config.yaml
vocab_size: 8192
rope_fraction: 0.25
qk_norm: false
parallel_block: true
grad_clip: 2.0
decay_shape: "linear"
steps: 7673
dataset: "wikipedia_en"
Each number is 500 + 25 x the weight over its row's rms, rounded and kept within 0 to 999. Layers, rows and columns count from 0. Numbers have three digits each. The size before them is the row's rms in percent of the matrix's.

# layer 3 attention query, 128x128, rms 0.156, rows 113-127, columns 0-63
089:483494480482547503564525470497516482502467463477536461507500524528537478507440513456514505477512520511464501529539511469526508482520482545509464507497548492553455477499492443501500494546488557
095:533516498459515478516467467503494468524489509496466501533515533476505500497474506485470469488535499496523513478516512454517503542519470485484476542444524514499467534498495504507505481443495552
088:517467559503536452502490522496492512532541483527450511544504521499500456506456541496483480499525465462518511507484455474458510496499487476509519547498510487548480528532515474507513527544512491
093:488505518495533474484497542522492548513484498560447448485483515514530476511526450492533452514480480527483488523513520481504510489474481526492445518485515520477536501499514500534521489505483478
096:446482527501471472540498468530482497552530510496503519486494500515544489488463461529487498443515508520506499460472540510458490489506467507513493507528523549485452513447511539489519482522454497
096:523487465517514512534545470538453508500518484519519511493496456501460515516513513461485527499502496478499506504483450482507525516519466517486514492483508446492484533529539478483484530494468500
098:500481525541507488537458478500488532470489511514469527506486537563479512538514523537510506510505495481500497538479526507497510502502527478547507519495514472520524496467474514486521476438509543
097:544436518508498507517479523486508467519475480501560506471451557453504513537488549478536494504536535503520511483506477527514481473520477509549509516515467503530496470512504490502462479472518562
102:460500498456480497482498483524508499528503500528453524500439484508539487478491467476503528458511480483537510472503513506555514501524516483509526505492486523515500532488468499498484473491491530
093:458470474477518502513534473492510502496456464521484526495520523462490502516472508482562524541509511498481481510511473535445444535518481516500489487508531531484508472467544512482504504492507497
098:522488508510461504506531448480487480549458532458505507484532467498500452486483532518504501460506496508554534500513534454507505532512506479440505508493513476492543496490492467496447532495505470
104:517492449506525458483473504514512533585507461522502511480487475484525534503491502494491504464471498486492478479494482477503459525473494522477490513488494480481521498528506490463484547519428504
098:490529508499530522505491475494519531477508470491486510492525510578483539482540497500452509481512515516476502532513536483485469509520512473542493510499501537569532492538472546466440459521486506
103:519482492514466499482538496482519488480485509501470484512509492466494467520515554499517489464494493521504471509547502468482487493499459536503511497521507520485488530459489501477506494492490492
093:461464478524484503502484464493520514523507480508475475517529487532519480493511470497539562562497533511512496493528531504486489516530500506466468482516505524508508513505487503473505532502466463
# layer 3 attention key, 128x128, rms 0.158, rows 113-127, columns 0-63
082:483487466481533523537480459557516533491515489521465514514506472520446517529485498540473458478487503522487487582520502481496517475508500564503476545489485489513517542485511539475490524457505513
094:531486523481506568472501505512505498522541484473496489515489510504454479466545483471543524485485489502484505527486509518510514505488543545534483507501493483496505516594482510472466505473514467
083:488480475445436520546496512530511559482483459476495495495548529516512519467498496515487497516488493453491492515504477530520453493491529511511468523455503472497464514531465514500482527494474496
085:518501485533486540517504528526480488537492506453510480492516487463497483504498492486474607490479498552501523543486494521472476507486501553484502495438509509530466540511491510523451463491496498
093:526484503497504511483516538534503494439492512509536481492474507472498480542479485485481520519539531503437465520450505474501494531494534504512470492474473490551493461496532483532515503502492496
091:518474502506477495482476540501536515495518463519513491492502512455493490542520534519514515519485466492485499533492515514535499487491495508465504540502516444538494507516510525473529457461498509
093:453512512497512582499498480462482480510478514501504515468468535495508525531466477478486484505540478452485480474447527534512466501485517528449524521497496523493504470517483452482469485517475514
088:484533481536521547514528501514511489475527485485499491454506493475463503471502497477526514502482493529483495454517485499483554481511494498503523526529526529490503531481455511440535519476489457
099:553464491515496522526524477538510489525462515493530528527523513472502488479505482505502490491516494480491484491486515473527491557468483470512469510505519502489532510481480510511485511459449501
097:511486512467459503463516486495503488504488511502517532480527477539461517497486471509527510494513493532504459556554454473503494516538539505460512533462522483526481503490494435503494528516451484
094:518490528451482466450504519502522502519490511480495530517551536508480477469512481515475487519484482514526508475460530510528458526486530534506524496535490510470504480489486487497521555523519444
101:521525485519443489542520497482554503506489537448488504495486507455500485477497544513529507500478501492438463504514459477499491475517519510542472537567489474532533518523486508493502518496519481
091:470452548548507492489504482494537483462492510492514515477448483462484467513497479484502498524483532501493512508506479493523513507509499510486525500497509517430496528471480556496496513505536550
096:494520466460497498493518483504500508526484482508468491481491512537482536507504491465475506485516469478513513489499502525495473495554509541492538520527508500516502489519505508496527515475496487
094:519511483488507518500550476505521488484499558469514532479502494506467500485473533524480493486511527498476476490489500493467535504492570475477511484487468468507484528529493503472505495571506524
# layer 3 attention value, 128x128, rms 0.119, rows 64-127, columns 0-63
091:552529467461493495511473453537488502499451477520467479478531485487472487479477508519458490505499496514482490465514503527500498505505504507468520470493499498542429531505532493473489486526533498
095:460532496473493483530445517491499480511502501506482510520522462512465493514486464518454516540483534523535513499506511536543499501485481483501490509508516523542514517471495543501466483516472506
094:495479546476474489467485527509476503497520526524453467476450490493505484515554534479525507475555486483529507489478478500488545472519525484507556501479513500495523484510525530505472470509537484
099:471503492531466481512491525498493505531484519500525484501525438497481489474501519427499515476503502484491516505460485538504531505545507448495461519564523498459505520484551526479474531508475509
096:561503515494515458513478498500477460536524516508520465470519493516463485446468527502488514514425499529540495510473503494482494509504501507529483479519433536536495519513471490496463514494461444
088:542498492475485484473519540512540504489521524514486536516474496481482444529556470511518519571537551509504481550526504486518472477511487497517522498535506509482494474483531464441474524515475507
095:521461503490523489484536514498466506551519488518505548505483445536510515520480500521520478510490479509474535436479497460486465490470476523539482475499543487514516511510521498517524515492502485
092:489460512503484451464491540492485510506464482478510488527558519518542530478545527500512471424514499496514484520532515503469471531495463498495534520504517500508489513523441509479509531526473515
101:472530516446519482453504526466495488489532500470511499518469478495485543526483549529485448501508544507496499481490514451551480478449511468513499471556448476484456475514469505487508530523524530
104:501489498529475460519489510536532480533449511533497517462461532493513460457524525466495510530525559520501508516523470453509497484493490473523496516466478496459466479489503490529495524536537478
097:478497488476524505554518515533494537476510449525502498512504512509533518447513497492482508448497511484485492516494489463479512542457499523522477497463564500521499457511487496463521508488501508
087:482546536525493458509508513465504542512502533452507444529527538517532476472513535521531484504521487446510492517511479484494507511482527536511495490433478505519490524480515492516445512501498471
101:531546525502456512506490495543568530503483510516502494512533540475451493559474445495501477533511466473510532502499517514522472472549477448496497512519517549474495516518499529524537479545476488
094:495479499491510483486486509569522476486547500523495481497512490523475521522531475453480481524564476519517485483477484487507460506499542491481485477495509495478505502510530488451477481535498461
104:500497482493507483484512473487468517536506503495496500472507497508497523516510496575518534517540446525513522508507483500442531487531472498507504495504492510505454477560529555547490483514490480
087:518521466519521498448493517480487512511511524507508532492504509512494485470533507508479497554478467529523519477471490510493507487559543523459517478510493506479532470491489536515465460473460492
109:526515484510501445447474496482580539499503510454478490493536516530509479486534475527499503519514482478522492512520472508471508533501514530500496479469504504501467537497559474466483474455475480
096:455493494509500502497513462476505477471489530503520525458497460497493527502512452496520519514513519527513500515494482509479457516522523547494491492520517529485517506507470516554498491482520470
100:488474463550489491467485501457477472515478485472498519531537556469522520504506458499492530530514498473486512535484492515511520500511523503496491489525518521536475502497504563525492447524507491
104:524482494500486503461496500471538503506456500516483502488443514525484508537505514483477514436511539485555532541510544460505490489473518481545492523519499498507506487511518537495512469493510522
081:507518485462506529516506517477508511477456536507491460469464435465483495499498439482489525487503502498513497496492516520455523541450491484529481523491480505492503444483508537534505487504533488
087:442514490499504516471514454472494494499494479457486498515498497514478491497528486484481518578477502489449515487522522515439487508502470555488489497483478511484505496512492490506498552475489497
097:504491521464454498472493537505500501478499501508479490477502504491537495516485506445476472512531507549516489480534470513559496479493477552517455479504482503501520504494477515473487516510519502
098:448491479520550478490469475505525496486519490501518518524493526506466513470510514519473519544470478506483516482470506487454495508525495452511458532486526529499526523502534464499450542476508493
108:486507499509487486480501450492500482490451477535521512511508486520473518475469486507550495441462503494514514480516486516493515472536484470503500538515528509491479539499532510513500494519477519
093:516511458509504501453461534518504463501482510477516517494468467468466492497534513520513500484508462516513505489500529529511495477472464480479473497520480532527477504525516473472519492559524513
100:548468503496470515502488446455542513512503468519489536488521502534462483499480497505509473453452530487483522483524499509503491485553489494480521524505472485487463508486464500504493467499502529
103:498475460543528548531486510481524495524517526520510475516546504502445498523488445504516462527519439441495497517531508474518485544508491463555494505516497506535468490495509477488493522522464519
098:504483504509515488484481487505468520538521499533489500465496499536513485556509517559492527498490513515485507548528552464456506480478488524511568512543485528479484516497480468535479509463464541
092:500505506475491544547553459541496525506506543497481464506472505537515467510452480517490488477534489507508464556500496491484398513555500500526505492467524509489447497544522488513499484506527482
098:480507505578495469549473500496493533486531494482510485472484460474492513520488540511496502539510493467497500506494500516525529502542499467480527502523480504505522500511491513487519539498482519
102:510474458538478468500476498453503505475515521510516525487479543509526459511495543500487505505541493491462515482551521485541456491503472466499538539522486478485516528490447547529508540472468500
087:552493475496510477458495522499506474476522474553525539504454508523480487522502469503519505525492520488518515534490553470485496478485537504489498466511484522503501520478480489474519534468454478
108:466468508508538485522543519497540417519509514472472519531476502496520497463466510516509512495467477467462517480489553521506528507531517480473508495482507475505468463525493496495526507478480529
102:536502480490484453493531517487496491509495487513496524474532538509478488473513566506525479522536493480506499457506454522509476501491500513496483439521500473506463503519517469486512517457532514
098:496525466474533523469493511489485480502507462466497469523484495450507491523480509477456532486463510524499482523506526512443520513475466499503535508522504479515511488511525475469489478511480498
093:462533506510523510447479489514498505497511498525522528515492437482507503490476479541499497529499485493498465464544480515505483487526484479490532468523452520472461460531523482507509547444529504
100:469472501539461466513497488515487503472479452454505519485541489509531488510490509487490460493501531478536472536514532512512463486517499516458510496481491506471493495490484535492498487500494463
102:474523497527506491524511511471542493513505534502527508465539509488490513484475518536506531514476518489491526479503489462463513445529507488495475513465535466507426520534452506508503509468520499
103:484518516467503521517502520505518455496470517512561475494487487490488511487470477499488509463509508475517508533502511493475501530491496499524481453524448518526538489525458536537508549483509516
104:530482480494521480533509477468534458481508508498519507453528482544472489520503564514449500473547493504540524487511486488522494511526509475462501509529477475520471488545494520481501520463532520
095:523502517476513524541470543520504500511498484502511513488487507529531493494523493529503526477548493520494496512478458474505504513529475523474486502505526462485471459546463479501488497518447513
097:500506473483530484511493481510468454472560492528539506500510516524518505472464491494500504509505447524485458526522486495481512523533508499513502489454525504491508529516455532460503502435446446
111:517478493520491512488455497494507516501549505538544465523493482516521499485524491502487503470472473477477463482457480488527467472506503514479541445505468483533486496502467503509481493474518536
107:530475538454519533480497489486531490526518469512470471519527499518504503464503485499484518547489525530482511486509448496528539530530489477496468557508513491544504487501511455463482512501494495
088:540489484492496515496522513464473507496500550479479528514465535517523502499431495512542542509514481480483516521517527527484493496557519443549477544490533492515513547496503528512507532508492524
090:517516504512484490512470546489482478521538514544506502519458526494555500509496535514483517471541469495504511486509507488498508511533513511503518516464502472527565492520457520510511496495467502
088:479533489518498435491506500547537471531502499483504479494459497471500515514464548517505553522474523509506507432512436487504484473486488500492471462480498464475524517510505462511504492454515509
110:530485517554532485503518517520504517516524523526468513468508479499538534502454462521490515506521479528508509486484535511496498505515533479499533504515489504511484460491484510507502497458483458
103:517519500533521528504525532486488509488519503482483517523475501506540522496462528475512528488456502514487506480460469485495488513499542462507509488527467522486499484527515498511546483471472498
097:510527484499529518511460480516481516499454510509494539519500500485517513469499487524483507506506458503497480464460513498523486538511527449499499434496487501529527518461527527505517545501523488
101:517500516471497539466504489509497545491476483463478535487414528485468506513510501524520519542506497491501516471509481513524435478566502494479495491497494486483499469531517496491534491527523494
097:515530509511522537473494507488517494458488459447524526519523489493491532466500503483492496475489494495532487517468494488471525459522504544451473458521520465535497520518491482490506508483535525
088:493498503521534519532509579461501529497518480522527509511492524497509434537510483519483506528478502482568465527497463494495465466494474462514540470492532488495496480501549460469472558451477481
099:494526528497539537518445510510521541483563513469508471462429476510516514482519485501482512559463481512511474501492474550442466514497470486489518486488491502490524505529503437527511545468496483
106:509498505468474497498529502489469499522482534481527515520499552532514436481519501504512532469476469487537491519494519500518462476538478477470466478460542493486533496511471518475498509519452486
095:484528508475498522512466472519474486523529534509488492538460512472454481489478511534463549472487464491453468504504536501509499526513485488494483518499494494511513512499490490490492447507497536
094:514535434480487548485508487442531476510493518517535500504516512496510485541501504478463494533484509511483519501495476503477514505522538475498447473508473546536480523487434515503490523477494480
092:514493478476514546491480496493442488527527538506494527517480511529506511513539482437472521512511463521469480509436451533465482519528487487533474529498509514480478501515493485498492518502512486
081:535463505543498512482515514484454479527503431467452494488476530469472533467495482493523449519507470517498496544498487546544527513514454516513510500495503505519506529503508537513522502508504496
082:456473503436495488509523462515533518488443505537482481451522500493462489495516489483522515485540494502492521496507519491428517546534482468520510492497500513488501439508487539476482515528489482
100:491478498483491491507517448491496501460470527468463505484481439490481496507524545528532510499503491495512513506557509492499474512522502500506518501503493535542544507504511576494478475466483496
105:550501498477501544491485487513486531480495466463479497518504526534487504475481476481519530458532463483441524471479451504503485540483515482485507481513464510511514529467495484551508503475508494
089:552483561541507500516520448541463514528465541469515521448531489556461515494466508526493517518465490461503495469524495523516471526526547512492494477508472492462478459512512461491470516473508522
# layer 3 attention output (transposed), 128x128, rms 0.148, rows 64-127, columns 0-63
098:504515516504499454525518490460520480494481490485544497532502513498540510555503484496493511495553486496478456496505459480507469510501527495468523470482481500524506492522481445497488513543462521
094:490501497481500504512506524492496506513504491506514501520501504546546459512552491496507493501534450467491542529505509510510490480518495479551499551511524470531522526533461471480504487480468499
101:492499492458493542520485474531560493520480509479543533490499539507486518535519492490553473498489504507483470483469509535522512530500472472516489543475462487446512481499498495512482504472491497
103:449497472474508473509500496526520501502526509553515505507522507520474474467497523499535491492516511517494479525494501514487501464478528521503543467517521478474528518503526460447482506510542519
103:492557486482485518509482475482493534530506485501541513537502521494518527516488519486524531529524494518498482470450476488490521452524544479521461486507554462490506512508492500498536514471486537
093:483508511494516507471502507514506527525497524484446491490467510541510468484503444558511523477491457524483465432483472511519510499472467530511504496539507478534487509490494524493520527450473471
112:511487496481504522483436448512494485530495472547497523487484511450438503489493507486497528527513564533520497464498522496477512495545469502481490530504493479523504480518497532491505478534520519
098:546507486502503516515531489460497547519513529515514504513522539513471523482492505508541488546482495452479519507514538494489487488535470508494524476503452496501516463492519491483489507459514476
105:475483488561484515503529563503512535509496516492497464470468519513520478482523475460501490476463481485536522517509483482515485465509460509505492508518540479476516517491502493526498485538480507
111:482478509507512490502484489487500518515503519564490484509496508517478471549511532525478495499522503503516486461495503486469538463518507543529502526508537486433488507490491572462494505438484507
108:491505485519491537474486491469515505454477528491548492528499488475442504494515526486482494511512535525467470503533505500457487504518475490499507490478519535530544480465500540511494475464493521
092:477499473479504489470543486489485497496498475509461499515540514443483486528486524492474478538487495483527472485512526497485471498462525517554489524540531532509524537509506477516541499458476497
102:506500513477478472478499525476537476488513483503480454517485509504488516535475496472506499463510473507493483512484488555476524491473541525493534493452496517508431517520492490475476506556544458
097:526503518454502477543480469482494495509480509523525516529540532513452500533486456468533519467523515499462462524493492513481507492507520535475541488460521466469509512476525525549492479472511511
113:477448510506509502492522492487521528527543440506450493519519499492510510491531513445429516527537526534482490508476524532520496482473504469486480493514472511469513510488510519538498523519516555
097:492538461512480517498501494498511506543457494485559499515518492520500498492544541562531494502482482495499501465502508514521501493518490491517510526532512452503460532477456501492506513490504475
119:510518521457483496468554478494488480535472467439483504490496532492501523505478488578530497512498494531484461472518508489556481538497534500517493511494464504518518488525461508505509497481507482
098:526550535460530521495499531511488475499490516509429493486532513494477519471484494536524569530505489491499488486459482512491516491507498461498491483525499486533463504497532457507530507503502497
103:472486495474550461519528497500526511479494501462468465468552490501504502465491541513503491536522515455458515509511534504468454494476497459493529494508419522500482533526501486532548507522537524
113:544522524497526508517522466495491530500490483469508497486499508520479499522430478471534470544499513496495489512476476537476485511486506501479484506469519510471555508511555502490532512479513470
084:536489500520505479477496502517492461548485477529512496505475566544503470487490497463491447445496490472533515465492530512490470501526503498510525492510460463471485532476520497498482548479524497
092:514492496523460489505519492476461502516547521496446535489504493506506509527538502501513483489519534550539538478498507464549503464505500462505507506547506543543502480529466493536514509509485455
110:501500481509491529523476519491483471477507488556487542538552492507508497506509487515524481509504470511532489520512490480477469489517459491476481559519511523459494538561493512456526489490461471
101:466530496493509506462472525500474535494524529511503510510495481476492471482517517498504514520560556535461498482505502479526511522491543506511482515506549511559490476516433531528505478518527471
107:487542524505507517484479514511534523503511453484509456480473459533511506493546519533432496490515472470496487528537543512497515467525550490514503508474527478510539473469480482464432546519475498
094:540520506465535509487499505494574538482523515493495506488497527502461504498472445509482497487510495515475483533499474519502490528460514494547492516485490475486503504539497504529453486565495506
104:505537536562495464510526488506512535513507472506522466511471453517524549546496450521531507512511486469510511495498473499515486519516487515494515473500518510475527494504499492450517522517508493
109:494518565467499437453471456530513523498492518492481489465490490504469452475486464499455514461505505475484502524503464468470490476491516532545548506468465508493501539554494481515508479500549499
098:505475558487497500495502492507503521520530503501514521505510459470554508509511549480499547519502492506490523480452473498563531500477512485474496526510497484502535509461520513464520488495489476
087:496528508487489486493466451450485459526512499508453461533510470510501524528500489455457525545484504536504497519464512471489504498468510510472517495508469516527496523489507535489506525489496501
104:463451493467493486455533518505471530449486505459492510488506450474521482488532511506516494460473507518534491515503456541528530490469482487531509469494503530496494498525491460508494474544531500
108:542461498511501451507499506493454452488488501503483488465493476479557490510461483527494481503465517519526508519513540473533531444509510507493501498490482509504458482535473476465541547493535487
090:484552533496528514479487514505501517526483467452509511459483445499489502492530506522513512509503489517485479459517476496486542479517524501520473484483544432499478523483479511536539538501516488
111:423513515545498463488505495500525510469456539483494522461476509476479519518467504507481519516510517494518535527545484479462508479542490506523488484483450526492517445525481484527512472495547541
111:472518494509509510506469508473488504501508506483535513494469531471492502454511481547465523523512499514459442519502544455522511485485519504457505483513519480453502464533486482511510463476473552
103:513522480505509494497523479501503482525459515495514521457506520526539471489479550494484501461537545526500560512516457490519430521525533453501511484532465465546519517494470511515490504491513464
099:493471535523453448463503517466523521560501519473466482491459521468509512494540520492461499471456500525497502502474517494563532500536469489472507461482495487504493505494444529546498509532489507
107:519482497531526490520506483477483458530511508518475499496522468505544502518533511491558460517532513525502525538568521510513502487512529453512520522501487467516481528510455529501492495456527515
118:500498474511465536538511475502509445465456521458493485542478500483511536521523509510479482523517532524488518505452511531531514525515509489479493530455502493500514445516498500498477510541522533
116:484511501522500523503521478492466507486541509507557512553469479500446497496533513477481516490476461486512571504458509511507508516507477482480483442491508462499494517511517493507472479527530521
109:520528527512514501546529441512447502491477506476544495519507480482492486533517431528508506553513534501532516545466451523538498473485512521459511444499493476450530501522520498506484485477530521
092:466488495515497487508538507504517494462520519505504508544475514499480527514455517469453514478489464531468454472544472539500529471499474492474514485478439499528484498507471520491493510455541531
101:513506481521472498499500512496509432515455503488499500512530482487485500514534517508460522517462508525459478510508520470499541468555517480478486459448514492514479469451465499554539552480530532
109:461514501493507509519508529487532480484509531480561461519498477488506531490491477485496526498484484497470502517494502506493496483514487490490471512468501481478503570524495495551532499558456520
106:450540501511464475538505542486459515514525497469519498496478515513521501502498547523505489490481496508473527481483459459460486499502520531472525448518485536508508517519473508488471520472528477
092:482510484513558498490505530503450539489491476519449495503536450498512446466533509510479463543456518478531504484490520485509506531510497501505498500528468484494472486495492447485513537527515507
099:488511485488532507472524491467496481466463491537514536513567480480463498500467529505480540526485494481494491504496485528462469531534498485526498463497489494506469506503479503491520502473512479
097:484503476480514547517478517489465454492470518537507500497485533470500512460472512528430527504518526529520482505521544508527534524513521501497475514491523458466532453505483532522494448550506531
113:499482520515501479461465494492478502481445461487480512538472478475524509473469527472502540500492490491492503515443481518477472475518486518508478488525509471494493532502511507476512511478527532
102:483522493504486493519486513486483509450493466468508491463474506504528518447494556486500497495493507513539487545496478501489493485526481497553470485507496485490487497505498529496511512492492505
100:521496535491527471500530496491470529512514525483502487502514506485484453482513486516528487520525508484502485491500485469492501496553520514518480484459490459532418515508484482541464485530437512
101:501540505527508478549510496465482535506479489468477485472499512463497528555499503496469475488483538561515507483510473492453532523509508503491513496511504498467521519511514483534466511545489478
098:520525473504495520516561481511486532500493528448518530517466472511459494468543488527513467507481491497525514479507464569552475483487480462449487507523515470526496513516512483552481479515484486
090:494508505455506470509483438540476527547419504457462498505474536469533513498509532491457493478500539526471513503471490530536507533501473555485470502471528497541541507500478541516533490463513489
107:480540511461481491515527548481454494522500498493487525478479552470493512494515543453475531459457519538495532477481467498518536512516507510512465472525502486477521477477496493531486482535513456
115:541527448503508527531518503509532509521507488504470481521516484542480542489503481510478447504468504548491491502507523496497500496491516541556467516474522535547463519468482497497488511501548506
090:513496508503481437517510475490530478495535515497534507493506484516524516489471466486429504500500482481484509504461550454477477497491563495496541485473494519511531504473521491503499524525493476
101:485541523511503498506503540509513453496509451461501475498492512494527479478510552520455495504515516525472498531476503450460516490454502505487500470529537494503493545507496503479516532516524505
098:523504484496522497513465508512518514530509521527472466525538553526496484477508503471498527520483533505478465479455521472504510464502489503472527500549490503486486503466494531496518547461456485
083:497472478524521460501468463482472519519504517503467514507541472492490537486533497497536529522498464461489535503521499514460479481479464483473520486503498538453489458529524488509501515538489500
084:510513537528456507468506490490503557522528508474538520507451515542483490531524498527509476451541500527493493503477495459514509482537522485505529472471475496492486490501499483494452502446535508
103:565511524533513505531525472498453476505564483489489530485464504491517467511513429510492494531508475515528486499501516507494521500495462465521469503501497482520539480532573437506493536499497501
109:547475532513505434504480515492470514501527488518547493519477518441503480528479519468512475470470511531510500498520490483540554491474504492481511493522489469486466539498504471524500491485469557
092:501546532537501500528467453541468511470499520487522490564472491480483502500511481487492479501485508503492467432474489494516535486493518517490522490513485480502538472446482497483471469493525535
# layer 3 MLP up, 448x128, rms 0.184, rows 0-27, columns 0-63
100:478502521491505520487469508522507532536551491485482529530484468498483503508474499491578464552507530486541528477460546479497481446458457506480468478500465534499503500496500558509501500515517509
101:478540477443482475472464520499472501520485504499479496520509502469461492531489520465488509513503509539521484431459551448495510514516504500525483515510511528467512502515501513502510526500514483
111:549464496518460486533512505521527498514474502494521464553514492486542499505475471525485453501516498465500497501492496553435501506497512500520492451545504506561546492495508479521560509505528468
108:462517531538465449510506520561462513492500505527534463482482533488456503513488505453480482532482460513484467485521511504471478523497513535496465484550455507501536516456517486468551477501513498
100:480502518508525464455518476486525516495539491494542495498520529484538498488492495475509459468527517494489518482485534551534480532472489524499536492484489458479522488483509483480473521525541519
095:460470494514503486497485499498539510504514511542490534500527503466498521503511510507573491535516509539486488484510475507508440497515514492444470463492523509484521450525481488482508524526516485
113:551504490498496512505533485514541484498498537491501526539512490457505528470557488500486503492440529517474489496500501513509511499526479536474491547507496545505506509482471527498496511540536441
077:468525493525487518528499492517471447460519513507471469478555552506504512551538497527480534534523508484473527485510499503498505496511485510518454498511511485545514521481480526521523479519506505
117:507504475514522507554481528457537499483519503527475478500477500541514517482554481565524468519515523522512495501504514532526549515471436447490528528530500491491502515485474517498473461473458504
117:519464503472524476454526456550508504535523519480505504489509524481493508435490562468482457512507520465473479538462501499495542536477480533503500559461477527530488544497486500497511514469520497
106:520491503476493525514535496545536472516502493474473530490485535511493495454514470503467480487511529517504488518488510462518567519495467499475509523483513462486511500464489558483501518498537498
112:480537487531511532507500514528473488516471485468480499545491519487484469437488489481470494518491536506471435494454525541510485492462505471501470511496535511502546439485505526528503501531549483
105:490503454522526478477511502508472495488481413525450520486488522478515461537525463490467482497501509498515512464467519496502485484526515480511524457544527528506523461505520529455522477520478532
107:558491467502502492568537470536542457522436464467492511486508510509507486453533498541577490487491471508481465505520505512480465515488523500538525526492503465494523461529549520499536510470514506
089:471489491513509498495505521537469523530508503538522490531548517501481490509507547514457455534475512516518485532525520491485488501436520517507509516540496485518524529461480523524505529511499485
098:508531491491474499501506543517492499505462551524513500515470525449527526514466492515505503525501493507504513462533497493492522495533517515491466483506534548491541473464525504482531519496538464
103:508503483530482543547505511463490471501508503508491464533470476491514493484558483510533462483499452526489495453451506511497536499513459464529501471504492489468515510480492520502506488476491553
086:533468550550499524488474486532489500540497495451472448516523516517512537527515503520481509502491510531504523505488504521540513489492482466438483523505501522509506507468484520492474501507511468
112:453510457509522464504540549538488530513493511535474484522492533476517483530471505532499483491473501492520536509537511459491458477489486495435530467562482494490503476512497469481495471473538491
076:477485512517512488491479460516476522499496488512497503529501491491532459508520481504493504562489531504508512546542415515450515477516508487493498492485482491497468521509530462522528495519479547
129:503498485500493510489535480519546512518513521478500562542503528469490491531491518489499507536448533536490517465503485462511462537492478496474480493530517485442465522513531485478516482457499511
118:514485493526537507487512522434485470537461502488458484540485493503525453492547469511528543484485500477518434496499462513514464507474508509519522523498495460476464468493497483512531530490468519
074:543471497495508474471495527483537476525498499511509491506475484490515490512514551567508517529497529534498474497501506502489556499496506512523537538518511456519514518501489492506491458478484493
106:488475507490479508487494517498514514497502490524506459463484498468481503478483525495496476510520500508528534567516504467458553466543530523458524514483512459493472493484533510466451462487525552
121:523431527538474479507518517503533536515529522488550486533507495506513494503455441514511494508500514506528495494507486521464519544457494456498502470518502483530513481496526443478493531516553457
069:534479519491518472515516529479484467487444511503516452516504502475492505507532482468506480472516455471482505521516527534480514521519497527541487505480511461524464535486504496481498506475508501
056:499495490523521486516568515470519520519472494467503461515490521530484515500521486526495490502531517489498507510494510469498512490497464505490482533459493501459460474509550515514513500521500474
126:519433531553482498486484513526535545532495519492498472552492483465530524499511484533491477492552529480460487524475486491474506546494490503500475503483512522518514493549487479450489509518542476
# layer 3 MLP down (transposed), 448x128, rms 0.0862, rows 0-27, columns 0-63
107:521522516452493525495544486518491496542501530475484569503516471467505531483456510469482518474472469456478483479515483516478515525517488479461517496479511509514491503512480531485519442471454480
097:491500490485495484513523504507523531509475415531466504507517483532473488542501505516492523457523487461471476509496512493478478522501507485545515491540548505491458506482503455525491549469484529
111:512474501474445488534509499528504492519482506458486486543476517486505509507442523542502497489510483515452499493481504493493485513508500527543499496485480544547542482487517448507500539524512489
106:471487502528535518510523495489514513484502510489517516507486511433517519490498509494481513500473461499480448463495525460503497483496559481520472493508485536502497490520539501554469488495519477
124:533468496504510468497480483501518512476441519524543513520509511490536437512463482452486512509550511485495513497485482525502488511459476511525507485514496468462506513462531532485473508486514541
089:481477502480507511475519506506471474466527498497497488477497495527520565473506530525448486471529501515499510483485507486446492498493464512494470513544495477534473528489471538507550509534511478
108:485464503521489492522498491544472520549463477483488469522478520513503486542492495507459498478514493500503488462502504495520499534441490468489493490485448519514464507508521522476504482508536485
075:509481545490494504525525491434506539484469530481513508517511466479509530475475522525512469458526472484545464506482482494518484526483494516480545473487505512493470466533523513542478475470546478
129:511517510517490542499499499481504467460490499501486502506527498480502495502554490478509483514487500466489514473443480479484481464510476522482517506499545492474494502485505547493521505498486486
113:525504522519486481502492476512482464493494511523498482546471486513504513530477526518532495477401539533469521528518475528508458474514529487480497497544528507492548469507484493501491530511564505
115:489473529483525478476452480516504488531495502494467510465526496538456518496505531495489499483528516514550476514505504520521483481487513527535508441483526509496539511538469452453559507480506460
104:475513475515443477471476530473520462483477523523480507531537497547517470501526489456503526474542547514507488491472517468520496519464512469525469515455479488542533478512499491531528492514500443
102:528530546497482481495570553506499478482513470409520506508498499484543518524507497485462481455512528546512520521507479484469481505522483516514521481483478495505517472506479496514466496510466461
108:490514489482498490536511510500508470478521507482509459502483520466472503503536480517491466506509493504542540514490474539470514490518535531546477492497499499518498441530548504500547515476559476
088:470528497520504474499482466473533496493523531492579515501486525492496511507501521444488525494496506495497499518536484489499473527457518487496507495508481457520503524558529506486489539512480505
099:494518502480483479491512493506508528445480470504501449483554541487526518467511488508484505478523496482495518523455491511506485455506501510464513500499473505519475472503469495536505537558539540
114:517486496473486534462473507462478523539488503471501517561485524495485492516558504503522540478467468519467482475474457506534508500495501503527520525483486516481492485505489524515526526516492529
083:458501522468498522465503531512519484518486473494519490494531548502492478522498528496513483470486451496498492471530511516534485474493526501445498461510513487522463473509476492494464511524480498
111:536488520537514488511502490547511532481500488526479522465473507481500529497519502488475531477434486477441505500535496537500456534507493522504516501516484481464506535446479465515501515528531492
075:541503524456496470458517492494467497507508457489521519523497519491494513492464489498515472562493547536467505455534503531526499507529484523475486472462535500466457523472488459500525468490513473
132:496460498490470536533521518543538499522512490483517524518493485468531527560538531532442496491491493525471544470482517485451453471513502522506527491511512449506511525501535485476492465522513490
117:511547480457497489506529537499507528507461500526489483513489500475457495522466472487500485471523520515560473521529473475472500504449498526478488527505498505496515505531474517472484508487490535
067:525515498521497514504508503507494503505511523510510486478467529564475507474471508491523527463539537482509512459518506482524448512508467487471526512512515535485515468506536468513487549529446520
105:505453509476479474493480508534483523506459483513531503461500481496494520525494521502528498472448496522450482536511534478575460513535533509461455516477494496529483510495487506482473516544525503
112:488505497478496502504509515507508523510491490520495521567494507511474528482520534562493478505485530462528504519502458523464502526498494483504446511477540465484514503497454548503479524594513501
070:531474482523477496523472492524521494468500517550489542464481488511495522470522502450504564503514485487515478533529503495482494502508474515522520484527515492478493505466490497498499462472457500
059:507526452519540485503528504510480526476482530499496491515504509542462474510549482505535450529545538479510470480465514485501549489509449492493497510509501518478501468498528515498531502468487483
130:451511491556473492511508529488509497504497501482453508524478473539499513476497504515498483510504496493464478525491480517482506497532525491483477517519564485504509527502498462482495528610484435